config.yaml
activation: "swiglu"
bias: "none"
parallel_block: false
init: "normal"
weight_decay: 0.014
decay_fraction: 0.503
seq_len: 512
train_tokens: 213900000
steps: 13056
Each number is 128 + 24 x the weight over its row's rms, rounded and kept within 0 to 255. Layers, rows and columns count from 0. Numbers have three digits each. The size before them is the row's rms in percent of the matrix's.

# v: layer 4 attention value, 384x256, rms 0.163, rows 134-233, columns 192-255
# o: layer 4 attention output (transposed), 384x256, rms 0.1, rows 134-233, columns 192-255
v134 098:126131107149115136090170152091130161136172126146112127134149143097106138132127148112140073131146135131123101090135112136133096086132120134133120102135141144129157161135120115139158109113129129
o134 097:121110155136139121122123135115134088116134147160095123180116129122092117122140117166148126148090106123123131114143122146153160113139151108160092151105095141122145080121138162139130135136127116
v135 095:073153176081087160147235084112145151129114136122113151101159146138151091144124104113125112118115134130175142132116089126161132117137140098159152125145136168130141161151159098131120098146109151
o135 093:169160151137111096142123102084119165094147185111106103156136095115138127155058150103132107087099176102155115105124139142120088154126146126156133172139166107157107188094099107112131155069144148
v136 098:086156117130137092143117141133155175079129127137081134119121130105138126153149123125139130125169122155139135155137081198154121100102122080167120125149128133147114140164118127139123137156107094
o136 098:128166114147120120141123173137142120170104182178156142137127151119134098140088120097153123151131153153111119097130149136179111165111154169116104139167161110133082090164171116122108093133102131
v137 106:122088142093133165156100123091147138123137104077090117117122112055101121129122164136127078125120184159106162118155126161152141110121128124139113151113140117130113155114118102145104144118127085
o137 106:090112149145122109134069115087182130128102132101102110141137120156122132131091105189114105103134121121101163110130118178171163123125152110175141118136136160185096099173149127133171176147160156
v138 102:160114131123131141117141109107158118113138128133097118121124145088159088105127149158129141094160158159150104131127146180120097092124106158094155117120168105105162138097120107135118136121122123
o138 103:139123163165162159117120146139188120153126140119147107128127107158083195133123130130103123134107122075129101153114135107108154139154133102126136134118128145154160115080143155157117118130142146
v139 106:135149114128105089113110109115147118155101149150134139114158135116153100146146112164111153105138138142120122087161153137093130150146106131120121139125137132097128094122146131117155115155149149
o139 104:110169111172112119133119081123137095124101135167160162162106141155088139117114107090148103118117116107167132126140148094145110120141135109149140099177106136138103146177121125140139138126090113
v140 106:127118134176099129106156086107092107149143159122132133158126130188157104131147119110089132140116122182092116133102108134114144115154101146168173124128142107133120168114133129132116128115099172
o140 107:190078127129149123113139117132150121124134136126132122091153135082163155142119129158120127092125111077163089131145091178143121151143143154119117147109109165142137134125145119134153143124143114
v141 105:091137158118127143106122122120156107140140115129124136118118105129094135120133065097169086090161084164080163151134093127126090176144140088139111134138087119159126136159134145121144091116111108
o141 109:132151148098089145101171129121109162076143114102129111082104157152092118121135145117104092126146126138169124118117150077114151143113129136154150140191134110144142157102120169136173103134126128
v142 087:129101117112136106117158151127155133177098122103157124132116110111088158163104131100079157156151088132159147148175149140136121166133120103130153133119148142149143148140125141127126134164114105
o142 088:113114144131128122124114175127074099142121119150133202145127126142139105147101114125098151140140158108103110087114172145118145140125095124180142126124112148167085130170154115167140126113100124
v143 104:151152126140124154094091147132181143135167144100168136151118092151148187136122130170117149149148114123086128144148153078138096148119140116090109155167129132134091155136132122141125129098084147
o143 104:127098133146151151105095156117078159169147129135119157125143156152149110122110103083138101148177100150133102182105138178136123097139114145114126065092090126128095124117100149141122102158140154
v144 086:140109157119113163100120121175105130107099176141135114107126116139118145066097092143106141094163118118137115075084091088147141111164073137129108128161099180111104102114150126130122107122112154
o144 087:094086111119129120148185138121105134138067107128122153142118148151134152125095114062149148092134145120101124145092092090145077110124134116114101117142104110111115123128130149106132125115137150
v145 106:100107130167131134133138139156105121124110135181107117094115145122117139125158114206112146084132165126161133075088121097130126136137145145135121135111104137098101179123135093106143130075151084
o145 104:113151110112142068148098127117162139136135080110133106112096142114123104121139157093128116140170056091127143139161167105112098109165129115116135154115111097137150123180108105119100113121135140
v146 089:142111143136122111114142075093099164098097118102112135148129139090094136123122129100119114129083148161143138141147141135133124118095144126141148122138125171163128144137166135126153122133109103
o146 091:132125118151137148163132128118135085106139153132133114151114103141142081122132085150142129143106170188149109098106104129159144105153121100161144156122125118145135102108105107135135150089144125
v147 092:127118145084132137146122154130152127165124076098114111150144093148128176155127133126097133152100136123117125136105111139139125171168153162128138095082130135096103130092103122141119162114090148
o147 091:155148151147166099109121106134134117121158105102076139100117142118149128102150113126073142093095124123110119100124124140140163118100119127169143102086124086090105119145160099143154134128135080
v148 091:111172145097139121108147103163164152105130150139172142107085130092136136095128109096097116126124144114100165149142077099143091138107137122112111088121132144110154164146119131135121103147152068
o148 087:127129119145069099116164073095126129129116112127122116120134114147121118169120091091121118160122119160149153118117149137133107105156141149152119136104174139144116114124130102145093137121121153
v149 115:114127114100137088123132140160135123128088121118185127165166143144170114153121098146163112118157105135139188131134101149185145145142092150149133057128147134130129137126118149124165128162095140
o149 115:102133169140127165113169123099165127144151089161136134161078104123090099187074124123108177141127115129175087142090117105123172121119154156138099108091119124132114116114125131178111126120121142
v150 112:088131110129117145127148086095135131090119121142191142121132116119183065099096150090138075117134163137127114128120100125117129130149110145123177133123132100133136140111104119160157092122148112
o150 114:153109114144114155125142093166153096118133134098120136129162103100102141171088077155117135141128140150117181146152117105133123151120156106141123134133148131137166125079109113130137133155134133
v151 089:111064127145109100092146103138092089105094104092107165146116108135103162158156114156065107085105135119169155079115191110152125170145120138122125140151122136120112150109108133122153152075135123
o151 090:103105098088147108178123142134115150111153077164088124104126148130118064098125148130138144154155109114160118138136143096126114114121176128175134110101072104127131164117087122131108130152121154
v152 090:139129135129110163096138141135099124122105153127133129138119139126101134137157101121119160155121155149092107186151140128105132141119100103126128113136111182129159084117149121104109097134127102
o152 091:113121153114137122111159162146114134125130138103123155166136118186128144119164111099178124111091144089138100078126138122139136081161123143112143120123119148101113142131170162121101062103139135
v153 096:103115097148111082098093119118127170118116151097095115147139194139100118122109103126122097116143101140145139116131122191124126076121150058121140094113135136159163157141149147136117119120138123
o153 096:157098095150102095116143153150094113113108162120154109140091130093122153145142126135143154146165159172159120093132136113161078147137131138102113127141134127165118117118123133152116116114128128
v154 103:126111144109142091120125125090108141133117142146078084092182124156152101104146151147139108142119134122148079132138076140138140139127139123135156122148131121115102142142158123131158104118110162
o154 106:146148092161139131145144116083143110141132150116142122105119158109128113117123119139149155108102118131099119093119086145169134118128136124125157122141136101119142125156165130115118116121097103
v155 103:119127120133146128111170138143159147082172157132154122136129149114139142128150109120118175110155177107144181160140086137111150105144107165100099125168125160144132109151153112205098124097148106
o155 104:128110129102132152165100144142156164145092106060094145176133101104145120141150162124159113129082109163098117114139145145108137099108141139096135142106125116141106151114139112141106115120129147
v156 090:123111114172145121148112138125120104108122106140195084146096148117113133107121191189159150108109140096131125129077165107147087115155146127129146123114122109122154123099108128138154139070135129
o156 090:118121116098129111095149138120130135121114086131093133105099092114143137091124141095130122170168130225107154185191132165122164113122153143096135115065097103102118127131120090116107124136096133
v157 104:122178093146157151133113146137107107134146139095164107118134120136153141100142147127149152170117109128083096084170137129129124105141126140113119151109157159122131114135112144119119103149140145
o157 106:147157141143121142124155107154098108159112139180117091148099135121124132136156109163084132135128136106143097158125107132135146089130149124120122114124143099084179134101115126142156151154161134
v158 106:110140124171143145141108116152099105070124118134150130134108103177157116129173124122109138137100168111078124146154153116150164123114109149100122132149112124159143143124107124141106115096081106
o158 105:138119139103114160076154144095125115130146121126109116110152134149143144151137141137102106132151160126151121129122109119132142112172137115108125082165113106167114109141138096147107135178121120
v159 101:197120109118122149107147100135121116165168139125076092120125124116126121089161166101133123147153102112096111122141157114108125128124171160114155194102119151104164169138166105148142150135149090
o159 101:085133116100108125117079128148145141109124122099092107105175111113153144130129151101159109138079088115134120143146127147081122150126157083101093140142129126152144102137109138129106142128118122
v160 095:097121134144157136163112115118073125148129142123139119140110122134080156102098143129142112128151099146143123127147152086136103122127130111157124164105119153113123099148133104118186110162091138
o160 094:145123155108139110129102148165095109088098146154164103159110148143117124134129109096093142134166125141119176133136117140132115151149141094095134148119138140098142109087090128139153096113137075
v161 086:186145097121129144105154104154126106141090102118114131101139119123112091092086132106187087116149145160126127118096150131082127152146143188136150121109148124142147108086144125108171113091164098
o161 088:110144108139124147111125130157158138091102091102112128107153107099162131132151131158116125143131119142104159112131163117075146127148145086131125151164143136151161136106117173118132124112141114
v162 100:118163131140140172063144130168092131098136135139158136158146126137115163130118149121146143172146088120094079139115110125127091180113132084114139098082128170101114116134105127103130128171120110
o162 103:137120172173139073079157153151053123121141105142176150158066142115124132117139141131114110131127116108126108123140146118126144114141162152118070110118163134111156074114124112139108129143135098
v163 102:087065159152153166157131160112141129102159090141130113124136133117122118137190108125128139149200112165106141133158162125142104127098135157126120095167129108145203114117096120115109133153087127
o163 109:106140149164172103176119126126133140155124177096148110138153142174113152115117120136116111070109139120133104116127138170136115174126155148129122067117158146165091146089177145132133107139133147
v164 099:130100128124127111143163149123125122171159099122138115134130122092126125147158141122071157123162107101174118142097166100102178129097141104113110151132102092109137127166122120172142114151117169
o164 098:147140129139124053127089117156154160138110118176132154152159157147123105147114144197104124079158100057114143138142136165091089137125114140080108102133100126111120147117125140102084107140159128
v165 104:148138107134109137127158144162098120116115131155168152134139105124102147107130160128126186137137187137155064168142138122112109107094146148129106092118143163152157107157118121140117148109162100
o165 102:170104119094155086143127179165127147131087121126166116131080114116156178153124088151125130150104121154118145127120120127124110152114148097155125162105158097185119134094126112170114108087153076
v166 099:132147119138136135127152152169166155137148144164146085080155151147131133110136117140163162145097112079163121133131094105102154196135169156117109124115148159110156070137099112125056148111122149
o166 097:114152116134133117154159143137154120117124133098127102175158140168101185128152107109107115124092123133098183126101138122108138106137121108128131126127114127086138189123140112075138128169133110
v167 095:131184170081122140162135117105157145177155106140161089132122096142138115140103186119127110097097097107138159143117124119114118138090114107134099142091166151096093097139147135166117165121071123
o167 094:152154129115122128077161109108167168085099132143115158091146108123156100101126098116139131114106136134110124146142114161140147132143092139158106123115152131102130127157080109086147145103099146
v168 084:116145122160108111161107092178155107135134140139147113186139114124139143125099136175147108138140148138153124081073161149146097137100113115092116127113150155161109097124101120098137129095095144
o168 085:118153144145119145121145139121104131111103132156159169117124099123086095083129089133137154126160123160136155149141137145131150122130159149116079132109092113141149130130117139120152104163119152
v169 092:158143129153112132111141122142100119134151093124112101134104156117111077150146123158101140207160114131094137123145128137132114130111114115076150123149124117100128166149158144163143099109135101
o169 093:174121142170111113173121113174080141146102151109143144115136072140127121148149116094122116152129139096136161132094144183133130162134142105132119124135134114137083133114152134066145117127106129
v170 104:124143151087116087161136122111121159124125141080101094102130115103098162152108111124107114135132147103125132116104104152120148167148144144143129082099134125133145135113107106162156128087133130
o170 105:153126112162141123143140183131158149143169130150115110155093146108127136098135142105081154126107131215145154106120126116141166174121133126137167136097139098087106117130171096122146124151099097
v171 089:154172125155154091099162130203115158086123156146118120076105172111128121091078116120123127118119166140082153103113137142103149128122113091163133090148138143145133090137114103127101136129100108
o171 089:084093149157106107139150164113106125106114133132143117161121157107116149170167144123182116145113160181111128112133152126134075103125159089123109190139101148101137170160100090100154101122126132
v172 110:130144117102137135130090180146113137109105137136159136130125137128141141109142132111147149126140146141093132160099132121170136125111114135097110146132148118154190113153069143117147127128113094
o172 113:133133140097106115074165108106145117156110137114132134162136124142120160146155136117109151145149130092101132097129108081073149107134136113171130164128081112144176135140177090135098125127167161
v173 102:162145130132147098124130141142130118164127124127118167108161112128132160186113117120143138101130093097152105099093124128096087138146129109135148138122160105171113113112129133096151153132132192
o173 106:120127125169145136138144133126136144120168101150169117102095195106124159094169143111149141152117170153089107132139143097117134118122126084134089162126170141124125120119127117147123114126151124
v174 105:153125140132148130157092150121128159131125147155133133135104154162129111140097125102123105109175097158111097152125164156137121152091145174117175138109151076112126114101132128090133102118159133
o174 105:110162140136150118108113150119153119109127166078159190162140165123121130071156118106106142136124130142083170146122161106107181163158091100150125119111134180132075094102126152138127158192128121
v175 097:117127144142161156110146159135147126174178092170142130139126167067104101111167148156156116119139145154123155110129119122122126140140133145174118123109143092121175157147114131157139134128138147
o175 095:126179156109118150150079127174200136093123149093094120122129145173152159125090115146135152094134117108113089124145163170141110146133129110128133116113120154154137138149141131139147187114148113
v176 090:175116095135142119112103100117143096154120133130149154165121118108068142167125164103108123161144146123101118113156143168153133133123102108106120138115133107117084140149134184149125140099155116
o176 093:146090127141129145122126147142063107162148096155137157147116119081109087086120105172145117107151106140071133137138144106136161155106112118159129115108110139158123069111172091171168142174111117
v177 104:143126165161098098079108091153116137113115164153074138162154102129148140110134136121112087134144132116129100110134104155133126130135122160084157127130109141113110098145079146132087127080120144
o177 103:107126085092099129076113127115104172099110113138186146148183086127073095111155123114154131091109131111140145110100094073129129127136150123097136135152069147153169110147116110146182161142104116
v178 104:171109125129118121151099128119093130106171135097137179128161127138116105131130154122121186143117106127141131166093140125176133114115109141121177141172122099143127082137152123140148133136135122
o178 101:128117150135125166138079156100159118135108130099149188117138061109141147129144140131175154110097087147095117157130112117109137112112155149132146162089104133178106095131149101131141141139158139
v179 105:128111134121111163131105127117107127128076150143169127100118103140143149109089159110170123144108170141155102152132124143101137136142128163145141149092126163163160081105135155146131153127101168
o179 098:135110094113150139096152097117097115151137131141185105154148116111124174148095086110097095107131133135139160159097107124107118147130132146120177123123140108095107119094143128153130116128105107
v180 091:124149145136129100123087116117146135106138106151127131097166113145150133143069110127170146126091075128137120146109098124149137107133152116073157139134103128138096109154109133164137119146116104
o180 090:158129069166083138146126139151105082154111106132139141133118097123133106122114089108113130128090126155105132120116134088142121182145063127142122160184112119105153110117135102142161164130166129
v181 103:144185107099130123119127140164089100193124089135106089106097162145161151122144124146143115176100149087128114115111104100100191132118125118113156158123141117082118146146134134110140117149083149
o181 103:165130121145074155135127090128106110104137119117137117130170132127126101146177142129127114099146098085095154113127131127150126107146111145122092122155146112147126136138133111108135189136127094
v182 096:104159156119082082113106164148158175118113126112140100119147143142123134171163102089151137132096098118142167129159117126151148155122178132106141061130113142174109090112130095089137146160106118
o182 096:187138143141145115079120163104131073156169162127138127148112111144118125122117146169091135165093169139149100118145148088133161122147101161100125127106120123139132166151081145156155133147129135
v183 103:108101119161123111124115114098112116131149163137141121097184106113132144149172118126112141133119113159089137132096152137120107180131111136150145128121138097131205126144145093131131146118108161
o183 103:135121111107155138112122131149170130112113096151092136139157137127103160117109140153115132166104129092173117154072142129127141120132148099141125090148080166092108157129160168138143112139102133
v184 088:107103127119115120149134163095121131141133113131149119107157153161111133193142109145177136152102148134119149128135103126139121149141142104139130167123134124158181136166128098142181160091080144
o184 088:138167150134165121118127150115124086130116125140095106154114124154129126134112126153088096082131119157132179088138155176117150161105159103165147138131121097133090130138150117113162124102131101
v185 108:148138116142077128127097153119154119140155106146132083169125148126173129155128118166110126107194166139083166099144166093064143081173120144116156164136141080113112128134119130111141162112138144
o185 107:103131146071161110111110082147131149105155141162068091089132100124156165142140144097104129164131139106176118129140108144117122115124101132120106100119111139112131153153101117126165097131152090
v186 097:076118117098128133113152148085125132090126124160118092135128114115142121165129116145156142142178119146088118101088106132138148158132040119118133126134141120160128123152085154137149134123092143
o186 095:161144136110114133108182119111064131137138142161129089141121165114101140140106166139123149110129115111095115131118088133107140126081103118130081112160161096113115092137141078091116104119107133
v187 112:153095143105094108094125126114125128125135106102072116094093125112131152124117156151125109128156121123067123148149113118145085101140083121095126126134104127153110122109113101136124118143135106
o187 110:096131149166103120100105151112148117147081080121145143160143133163128110152117120095166111098118191104101142129146090147128110114122146131114114128072103128122101128148100148145128162110142158
v188 096:127117117145118158104121168133147114133073117139126089163138142141143114137143115134157154122125125147112077117131112124111133075156160118109120112123165140136177086147103128109125135081074119
o188 101:096125175139165137148187133128117095089110126138070095145124142145138099125124110133086098065119129138133139096126122115119130131097124101157108107156106104128165104094148163157148094123126079
v189 110:151085116172097134099122125134089140111142139100093136118147114100063134118097154152137087100140132108121162098126141159099113167128118175135140139134090098156137090109100124170157168132104150
o189 115:109079159127127110141095109112110137112097103150158137179128125131140121122129124155110123143130166169108147105106100127082154161093140080124137146115102169091153150155152125142175157156116090
v190 110:123102129094170094144181138164139166156109140133119083107115106110106149100139125107074108097106175130111152111144132127106115129099139158136149118134155120131140122120133130080110136180120141
o190 106:116094160157109134129136106103104070157164122100164127155133116086131134096118150149136128124120123148078118105081158125122122094164124113130195138149164148146172139167139111164132125126107141
v191 098:154131158155159165149150127137130142146139147184123114129131155110128097128137126132089169127128153140132113109135134136115171141183104133132124080107151117124131098111112142137044145132125113
o191 097:144161167109163152188154137110202098113108172122125117138129139150123175141144114120148178096151107119144124134160096099092088119171144155115126145100113143129141104122123103144117087149127093
v192 106:164109140111105148129105164094136165125076121131148113097167116168095171147113106119094147128068098108082121140107137141077153090110136124128148114119092123137143103113146156145087162130146135
o192 114:111116092129161083115136105106122115097124108116118132157126140093099152161150148176147137096110172123107138132135111135102118113172151108142115125174105137053123109132096151134156120136148134
v193 111:090141115055072117117143153111150142134137106111155145105128113134141126117130150101161118135118112133175129113140129133129161091181143124104119112130134169148140121137128128143090134133108137
o193 113:102106115138131119139176156129125118144136168153124115161136106127152144159114107127152120099115127130105111119133193097145112144138162151167153113101110079176121133118125105137149149158131126
v194 106:103142140131124126138111125121134117125140094107158154168151153164153101120148115167119139096115150110179108113095130124155143113167147110120133082129119126137151117097201128160134149081135171
o194 106:187163108115137137134131140137153105098149141110106124123095110112143132136123119092138123139162127124139132159164133125166134122154137146122142144107110109126112166127139140092127102164152137
v195 100:073164124106186136174139087135097130113151108129111108144148164113137096099138191146138118096142156132128096119124112134133154132133163104155093155113139108159110135128094143132148142161176152
o195 103:163128146138116122146127096177190105167134130144145090103124123133137119115116144157091119139159099100089137115135112156157104117106116108108097165157139156136180126153094107106113151116132125
v196 106:115151111141152075155158087140138114137066162135135090118143138139089122164177140136159145112121119119145131108156170110122125135122078138154119138156094113133160118125151117081102069134158136
o196 106:139104131095088130127091172141105093129120133143165102122122119135105091138105129164155129101095115155126122145130167098100131101136092077130147120178136187119158141147133087155162121122101133
v197 104:141081126104106139127143133159113104114163143135148129110144140137115171122090123149142118157130127117129147140141131131142097149125137127097127112136124102111107146126070102091097087111122153
o197 106:145143174134167129112151148054104162109086095133138121156127133157124148153142154115100113126132137151134152139089093085150143125104094151159141088107157143149126090139106149111160181147110145
v198 107:121129118147093133095188118107108141120120072116097114162147118132115080117187137113135125146094086132150114121140132114149125167152123135142160132121145150064109105086158170121089132141110115
o198 106:163120137115106114155121113137128127091132159120133141152138130116160069111097132142121118133093113105172080128157113149162170081142142141169121089130113125130150115147124104131118116142136095
v199 083:162158125166130139096111162126117115134146097149088139125079110096108132122163096125134123153129123110137124136151116153084130086121141145127121149131140137114107196130134178146095127079130136
o199 080:158073099076115167158106134124138153130147134102111118107120150125105132141149138145128136151146093107119099129151086128121158098096092162115152142132116111163123138125150123170123149135104136
v200 084:112106151144155131061116143089110124120117178115142119113170125167101148170134125145134179127128101109124087111098141119119122121187116176092113103171126067162130122108093122129113156082171107
o200 081:096107090138152127143174177162130135147118103162122127124103155094132119147144175085101135114136093156137175130172112102083113134090111137138154103066121106086138126120148117143138159163118154
v201 093:138106111139164084112138130107168126150129165113116147119168157131119152136124126112193117098152133123115146133118112125134078109171189137141159130103105121141139162160115107111143069095136154
o201 094:109174098114143152120093128134085129097134153137124066150099144114087117154115170149144094117128120143123135117140171089136130129083135158115158098160147129135129138122109120181164147117140168
v202 099:184102160149122089161119133138162153133147112127122103137131170166105110134116105121173097097123134128094181153161098086172091162101143117133101110148115137144156107111130171131162157154145144
o202 098:179129137168116157143151099085130119106117124124161100118132123145136156145171103143112100118111123155148134118137107137133136113102072154124135129126133154083149162158100082158083130094125130
v203 099:145095118157160133155112134108079128186154149134084146132143142159133138122141173108072143097134081133140126103157138090146126121120172137139083157109150138080090151130130085106171139113093145
o203 099:078131150111206138161096143107162133109114159143119169133117147074152095117164131092101146117154077097135132110128114116151092145121141136155123113116125111141154125116097134137119178118129131
v204 115:148163146153109167146096171157171112124114149143195121098104110112126145078151128144137124131133108132111170144100082138121124121156093104139129164147143127118094133119085126121155133111082142
o204 112:146101159143126169108175137125146137183072105127070126091126166193101163126100100129100110123118088146099109132131160115168127081089144140106148096133097118103132120149158148123157149109154154
v205 106:123112165134151120119152145133101163145090134124146117138143142166112181122119115145134133156104098123130127139130094113141109144140162110092114120134142137176138112130120141110114078080122143
o205 107:076141122071118156110176164129101136126129108108119126127153119120105101148167174136083144161168157113140148115101129079147140118130123137163176102175137099093158186126103141099098147114119148
v206 091:147102105067117156091124110126151100117146121111159150101114091128134154136096109123108132109069120125144164133131130141126167128106115165159114121113122163147091135153160141134115094169145089
o206 095:116101115133119158170092126111129133138088116125145143093104173150117101106145150133159153144122103105164089133103104105110153137193136112163097117140118109133110091123114133146115154111157194
v207 094:125120145128137130129148156149101142157140084149106141128122132140120124177146131164104155155107150095156118134144126081136125123107158142149074134118136084116134128142151152132139200109107153
o207 093:157117165092173138202114126171152144130163139123122119144125107169148099141095128124122140134176095132118166108111098154084100134131144126134172115095096088122126128132124108099118074125109119
v208 102:113102121098137131125141122118132144168145120127071130169145137118093125126148199147138103123168157145125140101130108116162101097113146145149148120142094103137091120167146145099105141126125125
o208 103:141126169106099111122095068091108111118154159149142087134113125145124095132103138169162114111160101127087138117098150136132118116124107124078117089127135152100123122102126112163109163153120107
v209 097:146148089123145138090132109156137148136117111098136139136127156127130115171131117126130116128125130144110147137137141146148148141131123118144131160140158173114096155149141111156129104146136157
o209 103:123110142153143136094088148112118135149089169105115151119110089112146132106144120124156104126094133106153093145103150153144115086104147121149108127146115094145120129126086096157166105111131135
v210 100:139122130142140157102109153129112136174098123108173143157159105130123177102154133186110166134130147118140097086093157139118113140137168153144122112136140123159137140125130117100120099106150086
o210 101:136169150144173112162148112157151121144116126098131131083110167154121084094162129155114180157180101136100139107137119106100171134168135104123145129119100110101122135127166153152090112160136097
v211 106:166117146115100151059138143150109134101154148110128107149088098119108137093153144162079181180106107120134108140142076088136113147106129129109134124158086132115064139183150095130143135129115099
o211 107:111086160136080111120123140140117152141130112133112162113120126128120111110134114120127112139118103117122091125089124134161151146111132090078146107103154110106142110122151106140100139130147089
v212 090:134078153139115124093128104131114172109111126130081116143160162157137099129175110070140126160145133121118130172092111107147153087141109104091112143123117125155142137119165176127091159140113147
o212 089:168075138128132139129188096104098110123118179120138085126147087108168117146129156129127135098106164098131163147130055109142116100106139149101110126131083072105138097089118089137143104110104144
v213 097:077176146107160147150138128128154137126139151107156157140174072081109164118096117113143092094162140116123115118130122141099133174144166138177144094151140153104134150110134128130158129116126115
o213 098:114149120175125134138102141106163139126186135134139115169078178151136147142140162122131103129154096145152119120140120129156138129099088126147146155132169132098106126100125109138132126148143097
v214 099:120115138098126081092142145158098127160131111102162126104122117135114142132095122124126149120150126125141123094110112113142138121126158149140173081122122156135156149132139131140154133188140172
o214 097:142115116158104142108155110104103082123136105152138098149124115117168150150140143156122127157164177120142105122103135136085081140152121125129104138139119120137110146152081154148118153126099143
v215 097:133137135177055098090122183125137138114115096142142119114205123140146116112099173155100139160144147118180117106131131126081186109135092121125134149129157150161133092117124115140135149107145131
o215 098:122094133122124094135128125147148117151125142115148117133133095086140153165130086136127171143140130127110122136113079122143070148123116109118083133142098087130151181137131120141124135105098085
v216 113:107149095127138114112123122116134095126142118106128121113158113104092122101145130097107135133135118102209129065124145118129136118161094135142154132165123158104117130131178078120086135143115144
o216 115:152092129099139114115093173125097118158126109134128151126151126095130123105109151158121132141147155137091109163105155134115141101114128099102094138133124152188130119117184180099181131105114142
v217 095:158180149150130152151139124126133187132100153137114144084137116106136112097142099100134091142091098107156173132167090111125138115146139149124108148162089123138137131144133147118157057110100146
o217 097:158157093109099141118145110128130148138106196174121133075155166135147080132123108132101133145099165161135159148127119118163143131144123108108153102139129122056117152123153146117109175128124144
v218 101:123134113154156119148080138119122104122143098099130146105166147120141136156090105101129114135125129103100156125085086135116125144123124086140136121084129056159145174150116147146110156125193161
o218 102:140142109153147137102129106111160113145102109163133145090064123138131103106159132187104125139174125168136126138126124155133162117119111151127105144122116125129115087152178117119158148127129126
v219 100:139097135161145114124153160094102135123112082128162103135112119103104075146160126097113133134143127131120134153150131127155151113103098145119096121143111133148113161129127172152145084146140117
o219 101:151093117120143127133157133167131145161126125071163113111159101089167118132165115159126115143099111116158128085129132134161101127106122122145129114159151094152150116133117105157131161099138179
v220 106:082138115130124103093132111129129097124191102115138116160170170122125163136132134103112145115131141143126138122124149118120094129089138071114092123119149137174114122164140161140120135094123141
o220 103:173134164126109087111158129124128163121133097147132109137105095129111110071115165165147159123135097102131110113115117116173142134102088147111168152147097121140087108113140124116118113143150137
v221 095:126156082141117069125106092108125108118168126079141135147125111168106172112113146123131142142109114137118133119094162164118138159118142096146128152108124138141088130132131140105124120116153115
o221 097:126132125130107123091126157127114125159181110122115119117109132105113073108193161122152140157148096150149094130162105112154159121110096150133109166127106138128146140119107118130153120134118150
v222 102:127148119104128079115125117118098109113142088090142136112111110101139116138131169121146113138144175138138117135195126153116119164159090124157122079114140132120115079100118147138131159153136133
o222 099:135114151139132130097149122133139119119140090153156124138161102136133116127162103148139137158116136128124135113183116131129160140143141131113162150104122170119114205113131147110142118116114106
v223 113:059112085128151099131128144125144121105107138159121104110139114136103116115122145070112090127093166131146123136077136123059160146118125118175125135128126153126137122097129122118136121083089146
o223 116:136103125149137090120138117125113077082162125137104137134148162139105148109122146167106142084123139151098128106137121131134071126123137146134131123146129091126122149116151106096143117126124122
v224 098:137183121161099096155120105149140155116153146123130125133116107096085127115133152159115125155095124139153102131113119110117094137103198086123139122110117140131142088085097137112156124127099144
o224 099:108124106150095139123096155137132139123163105138110160157175116162126145098107079157121128150171138133114146146135160114134124124123118189108119123131114148132148127160156136121078118175129124
v225 104:120151162134121137087126120122126099124162108130131153129124152099134165099110141120146158155091092160147124124144147148149096113137145158141167102117150182102150099153113132126106093158133143
o225 103:141106113111110135155110099139084160128148131120154130160142134080067128093106109137135123138076125103124055132120142090124150129124119134141141107097122110118125158067172094135135162100134132
v226 102:187110115126125136075130140155105118131123153117098110107169174161121133135051130119157143100166115111183138103086162149128131159119110181132137091147157131134110104149135087110148165157127153
o226 100:093129116144145162108129153095122111100138144149152144135103105068111145128134142102166134179122161165135125144105101108095146110112102110129139129114118143118188141135080133103147130118105135
v227 097:183119120089148109133133118144144095170160127064140154117088106111124159136128104108102124132127118143089106104137105122115151149105114134146093117105139153062147161132166122140152104118136149
o227 099:089115127166141123137121153113137154143145129098113144154107150153095127132160127165151131088157102141164155126121127154121146121169198122151117118159115138170114134123102151132102132150127160
v228 094:110113128133144113105085137081163158122117133109109161110096133120139134129165111091087124112090155136140134149119118113111174126098174125110099127152130092117116138094103127129151169155157115
o228 093:117150076184172139122123098108128114152155167123098144100151131175134147116154121173098143138145133104089163131133132136172113120138120173127136117157131118155099125150107152107083137138113128
v229 095:129147128085125148135130146146082128135126130122094139139102144116122145137159116110138141127116192118054146151121145114124150127076122082109171133160144136145139103134144084161120136143122147
o229 093:164105135094140163090097162108113146131133163089106133162142123122117141125169180146178149083102155131088084100113138157120126108129144116109084150135127139138096135162099109155124132066138100
v230 100:130134113096172177131106146132113090121124149152120129084119203126118148079112126126132176129152118139106106180152138096067116130108191116128137166126108128119140112102163088133133110118163086
o230 101:110142098143156089137072142151118138120107118102138142114101135128107118132165151111125084117124094135107116142152130161097108122156121103112170141145147147117133119127106187128073100131118108
v231 095:122159107118125152131160101132107104101142134105086109117110173148119131132133138155133144133092141148096123116126186120125103149107063089111082151112145132151118124130129126119073165128128078
o231 096:110106151116082105108132140093139169127087108131116140161133098118107083129134168120149122118113126093142089114162143163158164091132125125153134140093104131160152123153117105133158157116124099
v232 090:152097173122097156087153111133122136149110135108105105137108128134098140090144150106130109147121177203123126121121110137135137133143172119103141122156142115143101112092121128097150142124148133
o232 089:096105180143111121108144111058141151112116096104088146128140098107156123088138158144092135098116083097107131137144128105154132139100159159126140167133107118168147140123114161185127175114112092
v233 099:126107114111111094134125143151178124166103131196135151156132140152144135162139102152125165135134109137129124164135110128110138080118180167112168122131123131081109165148158148085107149073089103
o233 101:127110106100154113135130111113099137139156156090164120108127118108145135145154158127130083126145115128141126145117151140108129158134090125131128116127136097148103116090091104165146119119116131